Part of a small language model's weights.
Size: width 160, MLP 640 quick GELU.
Architecture: RMSNorm before each block, no biases in attention or MLP, untied embeddings.
Training: a variant of SOAP for these matrices, 105M tokens, 6397 steps.
Each number is 128 + 24 x the weight over its row's rms, rounded and kept within 0 to 255. Layers, rows and columns count from 0. The size above them is the row's rms in percent of the matrix's.

# layer 10 MLP down, 160x640, rms 0.234, rows 109-133, columns 384-511
size [ 97  99 102  97  95 106 104 104  97 110 101 103  95  98 102 102 103  96  96 101 103  98  94 107 100]
[[107  98 123  92 209 165 134 152 126 131 138 130  70 116  95 142 136 135 110 132 100 146 161 151 108 126 145 164 111 136 149  98 146 142 125  80  98 140  69 160 159 135 150 113 143 153 132 149 138  67  97 126  99 161 145  87 108 146 174 125 131  94 134 149 112 120 148 154 112 116 142 122 179 145 162 148 131 162 111  89 147 124 131 125 138 130 132 157 137  98 130 156 122 127 104 194 167 158 157 160 134 139 100 125 130 153 104 158 135 129 133 136 151 118 172 135  97 148 140 157 139 127 132 157 120 125  96 110]
 [153 117 113 126 148  90 123 170 171 153 114 126 195 141 113 131 169 117 137 111 141 178 107 141 151 105 105 151 130 101 127 129  67 123 127 126 113 133 103 130 148  85 104 140 127 134  84 112 153 145 114 129 134 146  99 134 163 116 114 133 107  99 185 121 115 130 172 109 136 111 158 155 109 130 122 134 161 112 133 145  85 131 127 106 111 134 126 177 138 114 151 132 157  99 137 104  92  99 115 146  73 109 146 115 117 113  82  94  92 115 130 115  84 125 163 145 105 103 105 163 180 171  96 116 135 182  74  91]
 [ 86 127 105  94 126 112  93 132 145 105 120 130 170 118 105  98 105 103 129 148 128 107 134  99 138 103 125 128 135 164 146 129 147 133 149 196  91 110 140  80  89 113 136  91 131 132 125 113  83 105 119 129 134 115 118 136 150 135 138  97 121  94  93 143 157 101 151 113 102 151 110 141 114 148 123 136 124 150 111 113 154 163 164 113 130 143 132  95 150 143 145 164 144 129  99 172 125  78 112 107 115 129 126  88 110 152 141 124 110 158 126 145 108  91 124 143 132 118 145 150 128 143 160 174 126 112 151  90]
 [131 150 121 126 107  87 141 139  91 140 127 135 141 111 163 171 133 112 131 141 135 133 105 103 119 143 136 165 127 146 136  98 104 181 111 187  94 138  86  93 121 176  94 149  80 140 139  97 122 140 102 130 118 130  97 127 112 140 115 129 118 123 129 157 154 155 164  78 153 130 139 132 126 106 118 140 141 143 128 143 108 150 154  98 114 119  79 146 179 130  89 133 132 163 112 126 154  53 153 109  78 147 155 131 143 149 127 151 132 131 148 115 166 155 159 101 122 130 105 151 193 121 101 126 154 166 123 151]
 [104 129 129 113 134 101 147 113 146 138 147 219 116 108 140 119 126 118 142 161 171 126  55  91 152 143 113 139 128 142 119 149 140 126 102 115  97 146 156 114 131 144 118 142 141  72 101 124 130  96 111 128 126 107 136 127 120 123 136 160 142 158  99 115 108 131 165 136 122 134 146 161 132 176 128 132 125 117 120 103  91 130 153 123 142  99 130 117 191  93 119 124 136 105 115 147  90 146 133 129 136 143 147 122 148 116 143 115 141  97 118 124 112 113 132 117 105  63  92 162 100 131 101 148 142 116 155 153]
 [127 136 117 157 187 154 102 149  68 132 115 122 124 133 130 165 116 119 123 143 123 131 144 174 117 117 122 117 108  78 124 150 115 155 154 174 101 110 166 120 155 116 164 119 152 147 139 172 119 185 139 136 121 163 111 141 175 107  99 103 116 149 130 124 103 136  83 120 121 166 130 136 133 159 128 121 102 164 114 136 106 132 125 128 103 118 133  91 125 158 133  90 122 138 111 144 107 126 149 139  97  67 128  67 135 126 153 113 161 104 160 136 103 110 117 102 126  98 141 118 157 127 155 133 125 115 124 103]
 [ 86 126  94 103  96 140 145 129 139  89 122 122 117 138 156 130 118 140 110 140 154 169 146  85 139 124 159 118 164 108  78 108 144  65 144 104 130 136  99 109 105 114 160  84  85 146 143 147 133 126 149 179 136 127  93 118 149  91 128 162 135 117 149 114  74 119  98 197  94 121 121 131 109 147 139 126 116 170 137 118 140 121 123  92 148 152 124 158 162 177  91 135 149 166  93 141 144 101 154 107 111 146 162 119  90 108 118 146 107 135 143  97 145 124 132 109 111 133 121 114 116 113 102 114 139 132 182 127]
 [106 157 121 143 145 143 110  93 155  84 158 136 125  88 136 117 155 130 129 148 157 129 106 104 147 104 166 110 154 162 158 137  80 164 170 142 168 123  65 133 172 133 104 141 115 132 140 154 124 133 110 103 135 139 120 122 127 122 145 118 108 125 160 133 131 134 125 157 123 146  66  69 120 112 124 107 119 149 138 127 131 104 145 132 122 134  72 117 138 163 145 137 109 175 165 142  95 160 116 156 111 136 105 117 148 108 126 104 112 142 145 108 126  58  97 111 139  96 160 140 129  80 113 114 113 101 100  86]
 [ 81 145 117 143 119 118 118 125 108 164 151 106 108 193  73 112 139 141 128 115 160 166 109 143 122  63 104 149 116 135 113 102 115  85 140  96 158 150 117 106 132 162 150 129 124 123 133 168 138 108 132 106 118  64 148 157 104 134 123 136 167 148  94 116 137 141 161 111 120 117 127 154 123 142 101 121 127 126 102 143 163 114 108 140 160 141 118 139 145 108 105 131 112 133 164  98 133 152 134 134 149 116 123  63 146 106 100 159 120 110  86  88 136 145 142 148 139 118 106 132 143 104  99 126 165 154 111 136]
 [135 144 107 122 113 143 137 128 117 132 117 149  97  92 111 153 144  63 136 104 102 116 140 166 111 139 161  96  98  87 112 116 115 121 106 130 152 141 165  98 122  87 144  94 133 141 133 138  98 158 142 123 110 142 192 112 146 137 133 109 126 144 137 133 155 120 145 132 148 113 115  96 137 125  58 131 119 151 100 143 148 153 136 133  98 115 142 178 145 101 113 133 108 128 125 118 150 107 169 105 141 120 129  93 146 131 130 126  92  86  74 114 117 143 115 137 120 143 129 130 157 146 139 128 122 104 124 142]
 [126  85  94 133 137 134 132 152 136 108 152 125 133 149 146 159 146 154 115  97 165 133 142 107 111 157 131 145 169  95 146 118 111 128 123 111  94 136 141 167  83 137 125 135 110 148 112 143 122  98 176  94 137 170 120 152 131 131 140  84  88 125 123 113 142 168 130 137 148 127 151 131  95 125 161 131 105 128 135 105  92  95 110 122 122 101 142 108 145 102  94 165 127  83 152 150  89 124 122  90 162  79 127 102 137  85 159 143 112 158 149 123 152 106 119 109 168 124 147 131 137 107 122 138 119 149 125 124]
 [128 120 125 139 113 127 130 133 130 135 142 156 148 111 131 112 130 115 174 135  58 148 134 120 101 186 119 124 136 126 137 117  96 119 119 155  88 131 147 107 142 140 100 151 115 140 156 104 142  57 127  88 145 115 128 139 142  81 160 123 121 144 149 149  99 144 133 128 103 121  98 127 108 159 159 131 126 147 134 126 159 176 104 174 107 102 161 142 134 109 144 101 122  22 134 117 135 153 131 121 115 150  99 131 108 112  94  99 102 133 104 122 162 112 126  63 154 169 121 120 113 134  91 117 144 109  69 129]
 [146 118 139 150 145 126 107 151 126  95 135 176 130 127 105 125 121 119 157 157  98 115 107 188 120 148 148 125 111  97  82 143 120 142 122 120 137 138 105 150  77 122 110 154  83  84 107 134  98 141 153 131 132 115 106 120 133 145 136 117 137 174 180 151 148 156 123 136 122 170 112 116 105 154 117 128 123  98 136 159  93 135  63 162 112 144 171 162 135 101 149 112 128 177 145 150 139 115 116 114 138 197  65 141 107 139 161 115  90 144 133 136 107 143  96 132 157 138 146 138 124 113 103 135 141 142  93 100]
 [119 138 133 141 140 103 130 135 175 110 119 145 147 153 108 163 112 184 110 166 138 130 115 156 101 105 100 127  96 139 109 161 151 108 134 136 113 150 149 120  87 105 152 155  96 133 140 110 113 127 127 130 111 152 110 164 143 127 151 134 118 130 153 126  94 175 146  93 170  66 134  87 124 139 129 134 121 133 108 109 143 119 133 154 106  97 142 116 115 106 124  99 147 147  92 106  97 111 116 123 168 159 160 120 135 132 155 125 123 106  94 123 131 134  92 142 132 137 143  93 145 121 104 146 154 157 132 148]
 [166 148 147 142 138 157 196  92 158 135 109 115 123 146 108 123 132 150 152 133 167 101 125 162 102 100 155 112 108 171 130 163  96 103 180  78 186 154 149  91 140 161 160  86 126  96 129 116 121 138 103  78 120 135  82 143 123 133 127  85 111 147 125 150  80 137  88 166 146 174 108 121 114 132 112 115  99 118 143 125 164 104 105  92 120  93 140 133 145 107 190 111 145 151 158 104 135 164 140 112 131  90 148 108 138 118 124 113 133 115 121 108 160 123  87 104 131 143 126 119 163 115 174 178 103 146 146  93]
 [178 124  86 118  88 113 120 130 151 135 141 140 133  88 105 117 138 164 121 130 133 150 116 101 158  88 113 134 131 142 129  86 131 150 148 116 126 123 137 109 143 154 121 139 128  90 105 118 167 110 100 143 122 129 111 147 166 119 104 125 127 109  82 135 162  99 135 100 110 162  85 154 123 122 136 132 117 156 107 170 141 119 145 133 126 143 131 125 103 161 116 158 128 156  72 135 157 101 123 125 115 118 109 111 150 145  65 133 131 149 102 111 101 139 129 132 152  85 167 111 131 126 130  78 117 129 145 157]
 [107 108 126 152 134 126 128 102 153 139 130 141 148 126 165 112 151 138  69 130  98 151 112 118 118 148 104 132 129 158 138 130  91 106 153  94 124 146 122 130 163 149  79 162 115 152  84 122 101 108 123 123 139 163 121 134 136 123 152  96 138  81 145 108 137  94 102 121 154 130 102 139 113 162 175 123  68 123 137 125 181 194 143 152 109 155 119  93 123 138 134 158 157 145  94 155 110 132 134 149 131 136 103 149 115 143 158 155  99 140 137 115 114 127 118 180  93 126 132 113 146 111 125 154 123 126 117 146]
 [132 113 149 106 118 122  99  93 160 151 111 110 103  80 110 134 170 102 131 127 123 102 155 136 128 148 152  73  68 154 107 136 124 131 135  64 108 121 143 122 122 133 183 102 142 145 145 109 155 115 122 113 150 139 127 103 119 120 117  95 136  89 123 119 121 110 126 104 147 111 111 125 140 102 136 106 129 177 168 155 121 150 122 128 163  89 134  95 114 156 123 123 141 105  93 143 156 128 113 176 137 154 134 169 175 140 125 135 114 115  97 109  99 175 117 141 167  90 132 139 149 131 114 135 124 112 173 154]
 [106 188  99 121 168 108 112 179 128  99 114 135 161 106 153 101 148 168 131 108  85 169 155 105  76 105  73 132 111 150 109 112 111 125 137 101 143 187 163  98  81 144 147 124 112 111 144 144  98 141 112  80 128 115 144 191 130 151 156 127 164 137 118 137 124 159 112 164 149 115 116  85 102 145 157 154 152 111 109 161  94 116 112 118 139 118 132 135 149 133 128 160 198  98 176 120 162 111 125 118 152 116 129 131 109 131 127 132 100 136 118 123 122 109 118 125 153 121  98 168 144 112 132  99 131 145 159  62]
 [129 144 165  89 121 124 178 168 166 149 145 125 152 188 121 136  81 161  73 137 170 138 151 153 163 122 140 142 140 179 135 148  95 113 103 128  92  97 116 178 112 115 104 153 113 131 171 148 151 158 155 132 138 135 155 142 152 133 111 114 150 113 120 166  94 138 133 151 144 168 159 153 137 145 172 118 136 100 103 150 131 115 111 139 172 111 116 137 156 185 152  84 127 122  93 145  97 169 104  82  91 142 154  80 175 128 113 141 110 134 160 145 110  85 153 144 122 148 100 104 129  98 144 148 117 108 142 145]
 [146 136 155 120 117 136 148 136 119 120 137 141 117 106 113 105 133 157 119 131 133 177 118 119 106 110 127  90 148 138 148 131 119  90 124  85 142 119 147 127 134 121 137 118 100 168 137 122 101 130 108 102 117 140 106 162 118 120  98 120 140 104 127 169 111 160 165  86 144  84 106 154 138  93 112 108 117 131 167 132 132 168 141 122 107 111 122 101  96 162 164  92 160 165 123 179 146 139 116 101 150 135 108 153 104 100 107 142 116 138 113 128 181 119 151 177 151 127 135  98 119 141 156 102 128 158 136 106]
 [152 140 145 143 151 121 103 114 104  86 135 125 131 121 152 160 147 107 113 166 162 126 116 140 149 119 164 110  95 166  84 120 121 142 139 202 170 109 104 106 156 106 118  82  87 107 113 129 142 158 182  85 132  89 140 124 102 139 161 108 132 116 154  97  95 150 114 108 155 158 150 172 121 132 153 146 134  86 119 115 101 103  96 133 125 134 110 109 126 149 191 126  74 175 169 135 127 115  92 139  77 166 148 162 112 151 133 104 144 111 146 110 158 125  96 136 115 142 160 143 131  67 122  96 135 100 119 151]
 [125  79 138  72 173 131 144 123 114 135 120 142 127 129 116 156 137 146 130 148 145 149 144  58  99 113 148 139 136 151  69 118 126  91 151 125 157 121 151 128  99 116 148 161 106 134  95 148 120 173 106 157 181 166 123 108 145 110 120 124 109  92 136 205 140 116 146 170 127 127 113 100 161 104 172 102 128 126 146  96 121 131 140 129 125 152 114 106 127 103  76 137 131 113 102 107 115 115 109 148 122 161 137 136 181 143 150 102 137 140 120 131 175 160 153 106 150 118 128 123 117 126 120 149 151  95 147 109]
 [190 115 126 158 136 148 121 133 163 129 111 178 151 159 114 174 121 109 120 116 118 113  79 125 107  97 135 134 108 144 106 142 146 154 147 176 157 145  93 146 107 111 137 128 131 124 146 123 119 148  94 122 100 121 132 102 135 138 124 110 117  83 131 105 149  98 117 100 151 127 140 104 129 166 157 127 133 130 107 120 103 140 141 140 140 125 144 131  98 148 158 140 159 127 120 125 177 173 146 140 154  76 202 153 141 115 107 123 153 118 113 152 155 125 122 108 162 138 110 124  94 111 180 163 138 131 129 108]
 [184 129 124 110 104 106 137  90 117 129 142 106 125 149 135 128  95 139 177 121 150 144 104  72 117 115 149 121 102 165 163 120 181 126 107 154 188 148 121 123 114 150 109 151 109 177 149 129 162  70 151 129 119 107 110 188 140 123 162 117 122 121 104 125 104 189  90 132 156 156 147 158 166 120 120 123  88 142  97 159 105 118  78 129 135 129 140 170 125 112 149 117 113 138 143 108 142 117 115 140 111 187 119  78 163 150 120 145  92  75  65 138 127 157 137  86 123 121  69 124 124 123 104 142 109 126 155 184]]